{
  "activation": "swiglu",
  "norm_place": "pre",
  "rope_base": 10000.0,
  "init": "normal",
  "init_std_o": 0.0224,
  "init_std_down": 0.0,
  "lr": 0.0025,
  "beta2": 0.98,
  "decay_shape": "linear",
  "dataset": "wikipedia_en"
}
Each number is 500 + 50 x the weight over its row's rms, rounded and kept within 0 to 999. Layers, rows and columns count from 0. Numbers have three digits each. The size before them is the row's rms in percent of the matrix's.

# q: layer 6 attention query, 256x256, rms 0.0792, rows 0-39,64-103,128-167,192-231, columns 128-191
# k: layer 6 attention key, 64x256, rms 0.0721, rows 0-39, columns 128-191
q0 090:530433519480517504641526522475540525542496474533552498533479459523597424565484443609454474503579442397566542433642499497440492386440470514567545495607510489505454445497594547441556518468489497
q64 105:506483538477477449501562517501413486511506513535562485499468540484494516577403493462431474529459507511351483460495535499490516367487588546522601479560470492496516447552474526574589444452520427
q128 123:477491536507449476560531444462400516520470491522487530532480411508458503604391506418381526435464508458391483486527568528572529409463519536561592476532480467560523479483480454544482485470486436
q192 102:491477394365509430534507441557422484503492445531560535594490429479501503619420602458449517551541503503418452500531539527609524471544598523515549574535502479507427521519556520556467544475483481
k0 097:528530581484496572457499499516534511494537519440552418448545547477560511492491419521519536621591569486509497496387487456469484574485519450501436573486520507496402497498387544448487531507529562
q1 065:518533540530575534501479586548470564529498531440420474518464514515540587540414568446445534532514402488543524498539534478470557445476504543502498574336502530613524409566505566471455523468523544
q65 089:457469544478505481508554472416482500461463562580443424551529474525544591445560489539476416518455516575544440568489454559483490524432469518470525574481467554482535524563530570492439511519457591
q129 092:516482385424500360553528549475480439443482508507483502580507524458547491461489556474456495482504453475497517537492553557442463359385514601504543511490457567406625558530581416530408439515508426
q193 089:501520462464450435523564518366493410494492536501389375432547517539480568448614521537521513505448541522501385538468495478433450534505407500464497426429443570508457493523485508474493452547417500
k1 079:621450508532522506579488502435456534457464461542471483537416468460507545525487477467465422466418454490486470550600502529493495460534464580509563549521429416481517446451512546547594459523481453
q2 057:519452515467527512455499507596503507502535514422481471582406564494455551507466531369516574499488476508565593545503493425479526517464515544437443571401490487514458503480476457513442537525519596
q66 099:488447543525521496442490469398515522524440556567498381556533486571542557437547482525490416514444536591602560507523454506514477509431462470499530585432493559525487477561494581443453540496441555
q130 084:572357473447547422576478530514495454524490548476478536568531521507616406460463500494480453539476459580560593490513504467465441413509577572505487452539525609465539545581503443425479422509569475
q194 099:493485485530505474495571527411569486518521508490378416386547512502510573480583510516489540524473554535541387483461429448392523543483411449430416451420503530531445451504497541470502507509449543
k2 098:614487486441518495618451510449364496410494471549472504539561485474524562500488553438514428422476517505506504444472463469568508530499466615563566523545467495487508502496597459562515513482553416
q3 089:449480515502506544429441373574495465490503539536519457590499540503397444473471551492479503504427640519452537556507488464548524512581456477453488486456520467419473611515524494595549472497448487
q67 113:498532485508506534510443590584499540504455493434543596473444423402547480480558481478521539454551572465534479502588477431562479467504481457529520503458489452369510456562446437460449539512528476
q131 103:489434578528488519597401466541468528624436479540510496412509554478557504421467450572541508462511560505521523462561486423551436519531535498462484453540528499502449536535382521476542560531595497
q195 105:516487541627567573506465524478516557474496408561483499502445471498477463456424466528417532404502535503524484432599395399477546525489525568499439451484513442406531447478530513504496489483546461
k3 090:425551447476460417528584475500437492460373487458388530506572511511480510479459513501538495552537511646536536412469612487568477478440510476599482469547519574476547543492489497591458451440489485
q4 087:478414498526471455393490558459529545564502520511471521487515487481373544476484471441499583533514565585444428554409527519524444607478600400511500449428514463516505504434467450503494528617488468
q68 090:499596481518550601464469597511491438461440504449445449461547476518484542455542425521536502519463466528505434543447533465463569455466485405564378545532534516562404469625489538385501492509533530
q132 103:514431529464493549491441585493473468587461504568535382441538524581492479469595474593554530566497549564547581485488444462465495642492504387509404559522514562525487525516500574468579541522519540
q196 091:486468580623507597498468502470643483485474517512486437492485477497538574472424449536442414502515506492529496502432424522498509534460463447567483549487490468553543453473504514491570512480544549
k4 067:451513419412483492484487473549506460463475514514550572528557519532525555401606579590632549440510476594588575459462566468584529528497486584513458450412430492521524484611526488495403477494484500
q5 066:473557509493457477464474512468559499502518523498453538490380411412558607532432548521484573529395526508466476574391563471504556478453595409465497565493432444507583491533441443486461535475512540
q69 101:481519511520415497490498496453511461488537539506482463470560554537537550399513504630417481536405522531542530433433515522476559559553364461463508573460437478543485529468476536511518378454415563
q133 073:512518476504522555530465615518450533394504466504452408466473547467444479432504466523516478477576498569519448509495466463463477528510497467422548493460440465429442535553455577494594486425521622
q197 073:547504489508398476388513505443632495492522587489391434380564482446498576488499484517532463465462536446516465397435533523490465522535427494490494442476482525535531468430459542458527443452484506
k5 090:465464576391493470468503463514536443503514545439536664583477529567521423478565497431507518445505434486560543449492509504539536532526481490565448495540501566499461527518542445465511472500557522
q6 076:591528462524453529596519458487530567536416425469475503538416522552569390539456515592497477415471434484612507424582509609515474491558476576579498577610461457497470465546506551451488458433552451
q70 111:511510532486435427535560523473430514427459465554517570586485483464500431515439512492497517477547501460432471595611495588483460496462529553551516438505477456423549546518494424571484519484509437
q134 084:540597494498460476475585418426449584462491450495546554531439515506494455557421480515446468494456485459440513505546505541498457419461510621515547451558513492482534428491520432520492457483495455
q198 094:522508406418428473512566482498355534447541443476531602547449552494455471507439524528473548460530425449479456575607536538501465522560573507494526484531501510495470476526507465575478510503492456
k6 067:548465505579531556565522523456452493531545462438493475427542450505444538518462486467465430511458578463448480434461483491553486508468453452541499584567533449492491458378417552498506467506456429
q7 086:480563448426525556564466482541421418443509482566513513494417407548492504533507496485473550515478457500547554600494567487539504437557438518460568491509508501493491498478471334509418449457496514
q71 086:571404503508552503517454466499481587607519528574551452462488533473472516545431569521463501508456498484431575501539488464531476536496465609481592566431422463446445457508495569512454505486459496
q135 108:459385467509527532592509460602433447473504531475482610464492489461563488529460476416437476511511446490476515516512512519573428368565524539485559426608524512456531585532542420439482456533587438
q199 099:493587467464552538518565480543450435537442580489412474475463521528402486518590529392409565433429555521506448469541531470507452474517429583456511408487522498476452569475492493464427519505506478
k7 094:486548483489483505542549487397448516461440540615527509586493600486538551556552513461519446465553483531469496448472523539517502505478518550557483551457523578463438566575551497546510442497537483
q8 077:558492605521531513556525450500511530496559451566496527456475539508546444427469552499578456567468530545510522479442408495535525499578442555554456465536408493495428538542543467512542469429554419
q72 089:480475495543468503457539491506485560446491483503559492544468556463488518486522515498595432407492512423483451544397451520494441427528577455558508486521525536449496496515493519513483548568539496
q136 102:466519414545461520514495435462493537517534494454481484472467464441430533451406460427468479434477496345388422497478505535508517474474590593499505493478507458524584445466505462540443472487459442
q200 092:592503438467503512508548418517453567494501452526564618537524589486529477576386473545484502493575476445468454479595462525447468513455540482546526525521537469516529541479518497520601530601487506
k8 072:468469490502535548469529586536533554568539420442558514395490492453498411448485547533489509581546522466515454514472524502464498546531546411457474507478508446501509472420460474434490508470473495
q9 103:414518482398431504415505511556436505394510490458454502624520587496412469467577462445474420573557537496433434443487426467574504525472511394491550529468544541521427545476543584528538516515551545
q73 101:413536502412492590585428515598449504448514580458559488427610527584606438527487508528511504544572388502509546408463475477549580457511475517508467463546585604425471502516505471429549627437597490
q137 102:520513515569490448434479501489543551526463550542477555557505504443494459481560481507504570489464450425525516471547537429559508458463467585465504554381518475437582468393486457495369497369421497
q201 106:558498559498434493548538491502419556473594465549505529505643547505494505534540514540554488447546490548507512449467394464463594534567462502469520523557539552469545584525451497532482448468512507
k9 105:449464473424465431469512445499492447466542422468438507464547398478445457548496512473516497459601500529525571617532568497464521465509584616547546445472533476521561557507525457430398582522559456
q10 073:558528487540481489515460511446464502470551497492491434524503429488462468477459502538414541461541491508464558498475584476449476549509475510561448486558463471507556586519592563514542599517475526
q74 094:579490486475440461557475525524424507393538621544448452407464564460616545436498438527501510544524454563501583429483445497510486522499458506536506522523466488532506492474530473485552452493526542
q138 091:560518594501430464601532460440557476440539506540531428496568507471490446512511536553499473589546580589559658473523458469540481608443542446574505542570507556544428549497483544561583525485609419
q202 098:523531549479482451457457551498506513434498505453471427557423535540489478445494466498491431549503452585456548562471496543538523492523547476583425455517465502547573470512531535541549484458463429
k10 080:542531522510485454493595468540502502496449462466513356485535548426493599486506467502507459494461511517407545478520431405515421501471457523422507581538431414604480463442393499602638513539518537
q11 081:570361535559486570583532496586522530569490571481572502466528514563598477527476498514597499442565513440571511423579492523505480560497493457471575547577485537471574474463497573503553527575534477
q75 073:466468609558603540526515449545498650468450427546446450553413443497489478597587511372594541508474561491465437605565517526485517481399585513576518514616517577496600528562540508440456550577559521
q139 074:562425547493530521519501502619492479510574508517448431463541550554559518497489457496472487519549503454539555521510564513493560540483569521542508497570493536524528524436539453437545476590484457
q203 071:469432507520559508548505491543475498520475487532474516571536456448482485515594468450572571542536553466489511535504598562524484505414537539455526519486545505503460553534549507456471501454545490
k11 176:585457515536464521564521486372420524532476478569562475451458472410524483547456466462477494473510494484487480508520516497451487429501475487492536505500507526399460476469440449538526459538502430
q12 122:437547573513546475507416520536465504498517505409524493447428539529504495496543587365468491504511535553474504535394543522512615513531561481533439637538499556501492466571465462469548533526545429
q76 101:506505537602446533529519472510576564554604458444543513512434481460495551445516529574512472423510519513529514528451528524453461540510530419460549506411511440525599485412441444420505503541487500
q140 113:468539497584492526508613476556585519535453459470474544484449426442500511498505433458452538435439579430533540517409486522457507479464505456405471535391515609494463472445416413431470531521534450
q204 102:487573521465538485509459509564478522511498508436607536501416335562538509562575451424532550514472450475580408487454508422481440491522578499516457509425471547475506425539472355460592493567566497
k12 093:551526408583483495480470475560532530438576532496535423468451493505409521494574524566405475588522544429529477572476504480444436414506436416549470462552576425526454489531512546437509462438542474
q13 106:430537590380505516554404502571448471407468511483537579483465562540476466538527455392462522509499519587476548530500541455547524523523415488556506546582472538508342505575494485539549453549481442
q77 102:556494495458495526599501442529476546537543552480553577554473494478537475527448505467456423442532552576595499489532447446499472492402456470487630518432501448464501542440485383498526547535428425
q141 120:519477427522559532508555477544490588428457490499560568500415418398452448517417415431488519430541475445546475528538481411433466439445555541402559513463546533409556494459418498510428488481470354
q205 111:492564454430475515495532480487461474497490461530536518557475435547475430508512488470477493466534482524444379490596474418451501462474492534420518493475544558407433503534510424600565463579483466
k13 078:557474529446493536552533475474501521469515488434511528533458539481491573545484476505488403472610493512418513457573509500454479468450555495517438442559472462467492556519531551459429472458547457
q14 086:444528452458536391517395556505451505512467552528473464584453531558398440553557477428452471480538491491422450528500590487479491457460476510514581512547548605462505572569522607534465548501576566
q78 096:514498448452475481438539549444420619498575550541535525543482436441553477552423512335499419600548459583386507529563372440464473495491505634420559448554491509446549476503561486578504505554584520
q142 101:515460516520520487527494359536443454485525626482553548501489485539486478499427484403418505418493459565547455437462443569462458409518439590465526455535544480587475452593485513520504446537645518
q206 113:494508520632569478413531425479461492499563484529510476544476575521417516544483550494449514518450473461464488506499483503437563425551386539396455519509485493471539463476548513550470493560444553
k14 104:499509508441521526482452419532483464478438505576468468467469526541553548507535532597603527528481483528594559486497523501573499546533517478567535441512494559508546536486499553504416477476522454
q15 098:496465512549497553490537505589555656543527517522468451451518518510457505502519568448547433475488463424507429453460559513433534504440454481487453507450526442465457473448487487438484299504475515
q79 095:543521430563480485402493610429502523537488516628514419484446439424441518502477521466596517464412522472524377563506536518535511506475509468566539452488453422468482448514533597520436462581501525
q143 096:449558560566494473474530624510415515460450469506463462562491504526454518479538436427455516340492525425479375477591474520494462445503553503549508436507465567471462543496548409556457499437510532
q207 107:411476532594492511566604569464433445505480548483451453580480456525442467590434541416486437445481476517429457447537586472543521444479520505562499472514480585520444464502561519542552430478495468
k15 108:495531482512463661405390484464654470483529564414524520445590505478502599457538474510480562618497529523543463578433515456379497545520520527548436509477560494432499467479507501437469456462445461
q16 097:571478453458472574507556502495437399477549471498539495482525493490573523473474479622474493498453504602578507487615465514556433474537435612516515597492483615488494487544570485453527470548426499
q80 103:484496485508500460533512506489506356466478470473546552465472494514481398520397452522399455504484505463552537424573568468524466528486489544467434441539481546498479582472496390459541542396476375
q144 113:535475398529495498555489444526429522487516528557449461458516507466513531488524510524530525560518483515562472594554528515556575469571449546494550542482435467436536465415514464542468478507385469
q208 112:498541449502569490417502542503562472454493443473439537427502489397522431551492519510462469504505476560468408523558516568558439505470567545505525543485540507532408521364520512539522464499546530
k16 107:526431550449480471541610506455558459527557437453510495593579503569577450442597526489495529443496466450554462451536554499440495458521480524461477466405471495501491505527527544490534588512461578
q17 091:445599509476484409471529543462528453528437526542548538544411505484438415475453498433463507542390522515467506643527570560537419451480548485532447571589456536567520551493501503465497528421508458
q81 103:555505559560498494479570472448519392495548540499519525578474478488381489408570536494508498472468551514527530628498472531469482511488588458453583522487452454585432416521458431499439499610462476
q145 102:467556539517466491500532445430564466489466490509578525488426483506522604525567491480474513514376562473504507484499536341468549466528458506422590453472503557532468529517462454564488437452383450
q209 094:559596547588499496449476529496522524462550535472568517510386492463504506401426495485470433511468490475517483612509460454377455481470542492456518429447497446521434446507412549484537511586568531
k17 092:459522440468462570434585551498566549482535507448442455513469513529464411549518544521560527528490439503577428512461491490533497539567519471517465517524497519500444515577575576551442516508605431
q18 110:569490469480484530524526458446504494465413516566400577487597482575531496601503426481480437481572517474468521535563522483423407516514532551591479448487457466513448531526489405553574539489475493
q82 110:459490527471638578466522444537522525563481498538365494457597491438506519491439495501538471477451506525518548522454472534457514489536517507533391538431495543460511456475544482499546522495501507
q146 101:550443440585612566490492541476535486488441509539398516429517355491407593544467526431487567453494531474446509587579456482425448545473515453619518448579475448579481486481441546497478499456543502
q210 105:506554458529574572505429427461586451475469494500497542483491482502552515533487482541520526517560412499501569436507475499455479461546623502546486428381502574475458485569488414415645535520449539
k18 114:495541480534430564454452535499455512537536465508594473545546573570545496442494508554418402519476514582403499450517504435505534564495583474505499508478565529460552469501502490556510381519460498
q19 090:522525555453416428481385544489479570460471482474621487549496516513476543489468569496491530500440570503434418453528559426556516543507535425587471563514471532478465499444526651488421540560524465
q83 110:508544515522460512474472489500470527491549467487510589520475419450552640482394506484510555483440529403504441555574623531474450512546437494557454511507471551402604507442551489464534441464445469
q147 098:519517589491443456521517505512505523475470590549496574491486452506520557525479511401513478463474509579492526464556455479531430458546452524531536550479536558532508492378597520520496458532502492
q211 117:446586487461462498537506568417443559497471504557463449549477497494460496515501561520548533542487454510450530451568562519479450478568506457480454522575545575478489456463543594520530544477514483
k19 100:500500510516538560457509462534579566491518484475546425542535543509484530462440482575519495492475496492483615473421524512593553548467468538549497544510477495465525546461565514480404532525499429
q20 093:562436525470563530472574481497504555519524484572499570470538490473531528452519553526550527489591453570534552462485456483461494484482459589464512447422454559470508534446507414453504534536452522
q84 103:491490442467576436553488550560441539538449397602531569473470478520484424528478492464471527473541477478490520454592539487529548406456548520485515454513461543409390511532384498496535563598441421
q148 105:458481512439503528494462432456496524496406451580531485468485434513468437560483562564447466450497565567521452500538430505530566411570540509607482556498554541482520460472524501545483494488434495
q212 115:438467531577638468514557415420525513563500486560540535429541533500547548448491485509479541421475573560477507555503485394465555533472479558508497421554518488512481485442406534514498524583434469
k20 106:482470526470454484506513546558469491627489536571462438514572574462534485522575496419478542484513480476401509502514458595514464481518593559580558430514378478545577619499514554480422383593355475
q21 109:516404562570517599540508432555559568602541577496471443491541515560499523465553438521503543405481472369551489509482492494514596529554466516441435558462469472460436424510497437417523464522470554
q85 103:521467506486461512566495480540518596459428448524482439448521439510479490548491546488392498392520449531516582545505479417543505453487431522508453531496430541526436450500483552536436628468467491
q149 086:471483555563552539501567479559486515513466577508461532529538514527491426463573499532451487499457556484502551518443413538506545408460399556651443556560450479498456503479581447442546556467455447
q213 107:439442505460491516544507477605482540523510507449461527453569424506448475385607501458414536461524488436543482575409516490553593538549479435523412509494506512469404523501529428458427416483478528
k21 099:590506484532485502474505502489490501530560501487477415511512457406484535536511487524390487432488476423537457466526462547492509511565500518506491573552510404498591516400478517519580457466591533
q22 094:482507459506480392444528546411523475457491444545534480509501527467489544467519534527557479523501521573415518477478532507503452468458532506450500429471545497540541563443554496475359500492546514
q86 091:481445505681522423382550492461604406509574492460510544502450595422405550460564505550564453493526472394457483507417611540483500491549507442481574552530511478533559536508524575511401428451509484
q150 095:410558471481473429442507451502582448551544508423575478496523495504511586506505514509453467532480477490478520480472446589511443564573479474390491505478501544544574598550558545504460551592547536
q214 106:473482506549433465517428469507526437552451499527519522564442577447528482533434524545531535515552535516479615429528585576528362490490555518551516542488527484577483578483452588495456492545587454
k22 094:471570494504479550491496466549604588448530541443501491538532477542531464509552545494532551515473552495482541506514546408494531437580485510472495512470499529400433432563497388488516552518494461
q23 109:472569513431470431407522531505533510418547467582584537498416534495449567470457577502546537522453458584476500543421495442485515547447482436482524476446529445521603516462484479537465547547533522
q87 097:496489513625496546521444515474492546558583488494558447423488603465449513434504549553489526482384398467580537451411538506517635534469515499483547525504554580575479471455453539425493504538568500
q151 106:474516529511517472469485599533586490476526485474625513499423454461445540377424532458452483497449386511509533479457445440473484557483537441466502567470511504604542517485468508435428533532629523
q215 095:536465501539447458475468512422522442541500562532574498465480500541509571506503485539483517492507475555469589411529463446470474456421470518525530497476508507533634522534478525467494511501522535
k23 099:448552472513498505393507510477507569442461614568608511510434521508473440455504554532564516511545593534457555495515487496517465428551517415471581483484588548465431538565508426464461533514521466
q24 079:573538529453561512569478548486549591506503505414517489456413476513583537563469494510478486520515405408535557461574481467445537411436517483479531523416532565583428428565550573493488481398544534
q88 079:536452552372420537542548462479446495456446428622488489577483462529526525504536466473519420557470487549517426479548528554463487444457518580467499513487426563420520491544514560547511563450496471
q152 160:478538406476482398569517516480468480439488488543494497610476416431482493517435528410431522408454453440440474528508566566531518377401525621543532518479456461462589509474522421541423515442448403
q216 092:549539416416483477515556550404442396523498444511371461535579523495466458520613552534437511494496511502450373547555446538505472526503467492431491371463417531506415451505514477486491462557455465
k24 126:555497544506498514508584439510475496503422462522465471470459447446504502580438455430469480470484514490418517498571510510488469452483544531509541508512434437558522494464440479532552467543480469
q25 102:457550483479513499393498467541523467448479527545458542483566540519397592395542506401553545543488555575416489611378513493559517579570544441467451476450519501447535599457427416527455513584462497
q89 111:468518472578541555505464507575623528526521520416484577448525458464509520438629517504548574434562549516551520492464468461562508604526426438445458514499542461499518490466480461446404542530490556
q153 125:512470515505532558425472506559581500546460521441495497411567589533518489419598490563567477541524565596589510483474448465464479628574526420477449500486572533520457528539474589467560508556523593
q217 108:474527621627515598484446525511604560525483578496446457389501545545536494422524407481544499443458512554601517435449455469439519549459402496542465463498509479505565466464431532464585460522505528
k25 101:450484391457462432536447566444479497504539515500503523602505535527498527447540582508534466446475491499499487552470501482522563516519479527524504472441487511454537532590636462462440488483498492
q26 099:414550469491513474373504500532560493473489516533478581484574552496395572438523461426550513535532581584419492588407501444574487542502521424477471457419506500525482570397474419512478500528494482
q90 112:450567476524574573486457526563621547551492548374461588407544480402469499453565515488492552430577551500558516484403477438536538548493434426472427548505595483496509438446459460438484537519501530
q154 111:503460534547564611405461530502624523560463514442502487373563551479499517415607504538584471492532583503597492490474433458463549640532496402444441538474534478534454489503477550425547572533514570
q218 106:489461589581545552502458505504614533538477551482439491382536510528516474435506434473510453466497543557520481447427436482444542554429477478512491469534542477473587499486426546487606459518540545
k26 085:453512451506450469502498545484509465555560507503536489534480563514537449491495550565505568415474471481516511492500487505478510543498495493473475440477487558550489515582518424474426487455523513
q27 087:487540494564472488410574519440572480536510480519522488473584539522523514490522491606502487463638488500569429435519419525456502502418476484518487524570576435556517497453585618454553491441458492
q91 093:537505442441463477512574535499493465508486403515518496527459437512447398559413434472517483529509459419482433479516505497462520448521528541507425375550534562471475538563455489496531539445478402
q155 087:466542567579447510441546540453446517528557540471571477486482478526440524522537517522506503457486496410496505503497392494419605538526468507610360594514536441540520455476515500439480508536389491
q219 094:494411490456524487483485541587462474507562414477546556581452468429517384540433540508539511580552470416504496521520507547497457570494526471559470551548540484526484602546553570587532541492526535
k27 091:557511542548450521447440549531532471599545484439563545426478529492478480490400476613538636458512552497514555590523510517567423520508438438463549502539465495478513383476414559545475464555471495
q28 078:499529582627504468452560443405572479529470434475556451569545567557462452538556472550434453460523479535541449399555426566494498573507504482548517468571538537508468545480584551540558487508460434
q92 084:493581527389566543543545470546522441460458477393551556522517503451492438608427482498507479513512505483540451468479466471527535465435552497455458457645570623527460539515475396530563542555569449
q156 100:497517574564520471418523539494509511535490558515518493396584472562480542509567528468505540492454502379466550482514486552487607606407494518548469571470439533510553465388472522463479561550444447
q220 082:476498523490601537532509522547497554518465471476592492616515440476514434503532489490529440551528488491477559491489468565636514616469490515489523554524569486478533549478522515548519518563600505
k28 097:526483530561479471392542580412524518574510488561490474498477473470493534522503471602597621528490511518501484568549564502422393441617477428482525361451523435517508415504442508530560535532452533
q29 082:450449519522460517420541593506554507545510525512437570478480538464399468473476491402496544505526571585393469600458499501517535653460533378473502435425494490515521537474452503495506551650511533
q93 107:445524488539538531398432560513542458498554537468456443487486482532448599440618502507576536496497538533533464532477476433486517565531466392474482593507548468562498447528579601476484486563528588
q157 096:493467518471529537479450529454553418535484502465450424472593522562504549415581484584599445530502587573542512507441424479532523617538487394489454560480531490571465511547464590467527546557578521
q221 096:468502604588513534498467563476607459551471491531484417411502510547565528434505496530496454563476586496537507525501453519449546510458421430537417534524488469540541481504489590470547500509497543
k29 066:426521438440528487496521511533526510462486509469440582575467487485497466446537579504582550491491474506466539475396446469524515493467494465441461526463469552445475552582582461520438521434518562
q30 078:451618497487462529402534536436526429435498469518523457533568531502492557424403504524506521530457511570450519540407484451466504529476530432469411504465530437551457607487423440448486461478531518
q94 097:469465458479498443444534543458440419506529456566492369502499451525521597432586464522519394581521560505448428564476477492475464553617460351506568521509414463572476536571515617556546491521447511
q158 079:484550393482468482528531510478586521575474507536479430459526470489498618536479475552597431508574517514535465562383417557479566585464482440475457573509517499548552543474526553541562498500512535
q222 079:520531516386437507455503489412530481592461444559515410459480525568515449451481423490592439550510569610501375502488526464446448566512514393464442463535483513523451524560456588512653492553538493
k30 102:501520455515442536501440621582577541583562450467488624531509547491494460501518508558505529498404552437522546465400495469530557567471441500453442581485414474487506459571514504420444508471421569
q31 073:442569493449513504409461519516501511425557548558498515507522568463415550485558453430524567580444533505426529605416471475509448475467500427461452462365468463431414544483486430543504511519460578
q95 091:480472486501487533455471595516533432528543534512515478435595503580558501454534508526531487524493484475530579507469468453535512484614435427498443513507482509490386433557488567490541470461537527
q159 086:490462528497521480459444561478594437552523516504503511516509474504525489470589450486555535485477543493535475534521495439530457539526497489446511549473533416471463585457547550490480498440576518
q223 089:519467533550483476522437482401527409547584512526447466446549575606534511452575456497487481500462585554557455466464362501418481511601397499579459471531456567478465485542476532503528495499486529
k31 074:442541483466552510506472455590481512435457495550439492549572525527480515498521535516586464461519515526448507495469520551562589504512536589489497470443503567469547577552562512494443453469511579
q32 084:474564418532484429400497505395553431426480516473458502508506485487379523513465539474575576544519520553407465501393484541523544514486522453508487551473522455548501551442474478480495531426512495
q96 093:503483421489437481402477507548507481455502572529509466511467370525488608521525408499535404506454506545507417407465437460492485531512472459558517451514403493592423475518587558557538434506426587
q160 081:427568450482478456496496580475514492484476514535489391463491461509457569463421516496523468465513546532543358474436396491446521437535459420505472564412453452566501514579479591478542528508501579
q224 093:531537580521527474449488547442627470476574509480508459533549535558522486478394418571537388533552539533530458439521410492482440489503436434572475509464519483523481471465488567622628568416496560
k32 098:430483496468441542527488614540560455464575503487472516422543586500600518420559530634604563524498443498595529495394484466530537506469511492420438502484480470546488513550523467465464529488480593
q33 090:528505515462356511621509462578458492474513552430581430502516440481513448467507479506466577458476491482490544459519462499508462525468464548528408575510626416458529512498545599527539500533462489
q97 106:490464366529504506524482516486534520477486453525518515607442350481523466588573502338582547566487527554516502473643486501501537463427428552474516522601493427442567526598601507594467532456559530
q161 095:525534473520450452435545419544456593441464565440495565480459501509436436462515526522505503532497492588533606453537567560518527497521446543389537467527549449561592453499557460461505469470483450
q225 113:530502496574500455481462567464508490500529515531556473574427571449452500509522416530488502548535504502503503449535467537521442461482537470477543615642471453577548451530491384568485530473455467
k33 105:500500524457564476538503433467472552509518498497460552506515458460473604467463520509565413375558398494541612514475534495573563581427584568493549454383387483492592551474539546501492548508443541
q34 089:501505426398444450482525551503505433629460434451523515571567523522577445582576498576431476466558514520504407478595495506477486509515428537525544541513590496527519504502566549528558502499520568
q98 100:492543550430501492524549455540454492394416492478517543571518423521469469534460501433529541520497398522450456575517548524515504490393595561530446475514534555464509533531520441459503488471537450
q162 086:461556525519496493390540460560479414513464512519531467600455507537559421553533529564428490541484511602529528491478482490510522504556436448571488564531502557511517516530601469518481485578391512
q226 090:498510501496501550513433502540434534443476429488555559530493421431532517472494592589505560562532426503524548556494549545559495532538553445517540612524530490538505554474530529549405483507521538
k34 094:530482494484545505526514436430470494452523551543469465384547473466451529509488548468531474461534527433445595512590491493561500495456493593510575517456492474482500435488486528508466526526542392
q35 095:524455554481515542615513443485473510453494416507563554504449480462486448552444424504445478495553461483540550487617568483485492461521374567548512445597488559451468469508527457479529488422517408
q99 149:528474542495412466547527444507454581499478474555543509528471501463501508552442514488452489417516466459498440500544515544508473436436554551547543441519470477445540506450480481476473535545466396
q163 165:456541479492461468572526456497412519465476518511515586505478464410494472574387510395416515420480450420409488482541566534544495382466505595504565456516490526438551473491518442506458505479505404
q227 130:479516434439466523617539432541400537432491448494505518526514479473492464550481517446478548431506478428465463532598601542501494476479508561503560447489520514448496555471496477495478521514535398
k35 061:492495536511473497498525508391457555471451508547590471489505574484451465496494452457573535590457519492512436482539481549515417434521519385506453579484478569527389492485471507525459449471541487
q36 104:468535400481539445518458540473438417508425534417462522533475475540522579537522472430481488503518477528475472519536586529481466422523584600588495552624570552574439518548515579521511515456503547
q100 091:540496512390410516527535499528524543519448554566475476445515455427504559535432477435492552501551495571507435420455514543486541553416523591525488479403428457524513371502531499482461504532443500
q164 082:481557511554416488499458489574381442521464518496523436489425475498516441497378488512466515477525498528520436431500459526511410485514514434559494415493504569583366533643470483522541522512512472
q228 105:479528491530443512464459491552485533459488499451530500548395465575457538403401428520393507507507462506498443423472542502545499526572513481595509501483517482584467507520534512526526531456503497
k36 120:513473388459519435551449477540472422418469550469525530468482600507496627526500541538573494550557443543571590561505498423511474512492529524526405475549565558545433382549536528553521473441591464
q37 077:415581494510532433515476475498490507448503556476521533554466520508463556548555563441514506528550448531481540498445571499454545423413532581474530564472492510552484483525468449521447557430534451
q101 100:511506432436365502508458512399489551516443502550549453501433466443475523496400526530439444483490402542598474461490475546481500494402512548465622423550511514507533499416440471444524454519382464
q165 085:421493471472482430530508466513477538434494511598493430476455453440457463482405493409472454515450435507533464501500515546425459440433523549518499505421470513479514464641423485421490440458613456
q229 091:451491504563508443495490518540517449518534499507502482534474455507460494526466534409430512500451465448535432495473498502557563451532521496559495487466464494520568514480486465498561522450527395
k37 112:485530457482510478471414504529487402428472622477553545510492526558479554456638522604526583483577491550487516536446446469507454491580496414493452518478506548565407521575512509440475470479535579
q38 099:493352517450518599615532405540539516513577564498394520433597517579475510497503441497566443433533410354565512454539597568539541482493482513423520485483543561509465492516496420516461494451505562
q102 104:457533421527587514448527469566487530426574578434546491439517480492506558598423511477590479573569482455475519422483594536535497427641467550478450508515599587451464448514547552558481508439534517
q166 091:498499505419578446455462544538483500461586555526406517501447531469520464495479511529578521462485463486537572448516587605547432544518503468534515480513490457460436492522576498400431542484519501
q230 104:475487470506593450574503572529420396543553481549393439435514531482432540606492518436620488515531516491478644551472538619566586504587454490486482443529518577482412547595556469476452486439478460
k38 097:532488550538539507522494448527457538455438505465562446464576426477578548461522536540460466538513474392560546508499507477500597465504413557475489573505515430531502482464497462496581560460542553
q39 099:528421583558571583525530402438504567571486557486483497448640462514555472499484427525486548436482534408505566501550469497566459557608439498417443541420431538532518388501494450423568542535520487
q103 094:470481523484488485505512528496496515486447436475473502470524384517438408550545464428521507517433477480508525567620444431479393484469521433480518471424468550525570487567496472535463599527555509
q167 094:407483515462520576531549539450575526592443552453459462466521518538534513493477494506474480521410572413580547480473387471400531506539408535541467591545513554657513447478546513512538507532522523
q231 100:469552543456527533503509461483573549515524420480508567507485458421441491485502506466526555492475511421585519544510398446489507534471514465450396481491553483539500485549602532502461530481587588
k39 089:558474438521505466537494530562432549538524487476477460468483509381529499528444490523442554391488497404477557400469451539538475500455505500461500545545482419488499439486509534488529438479414485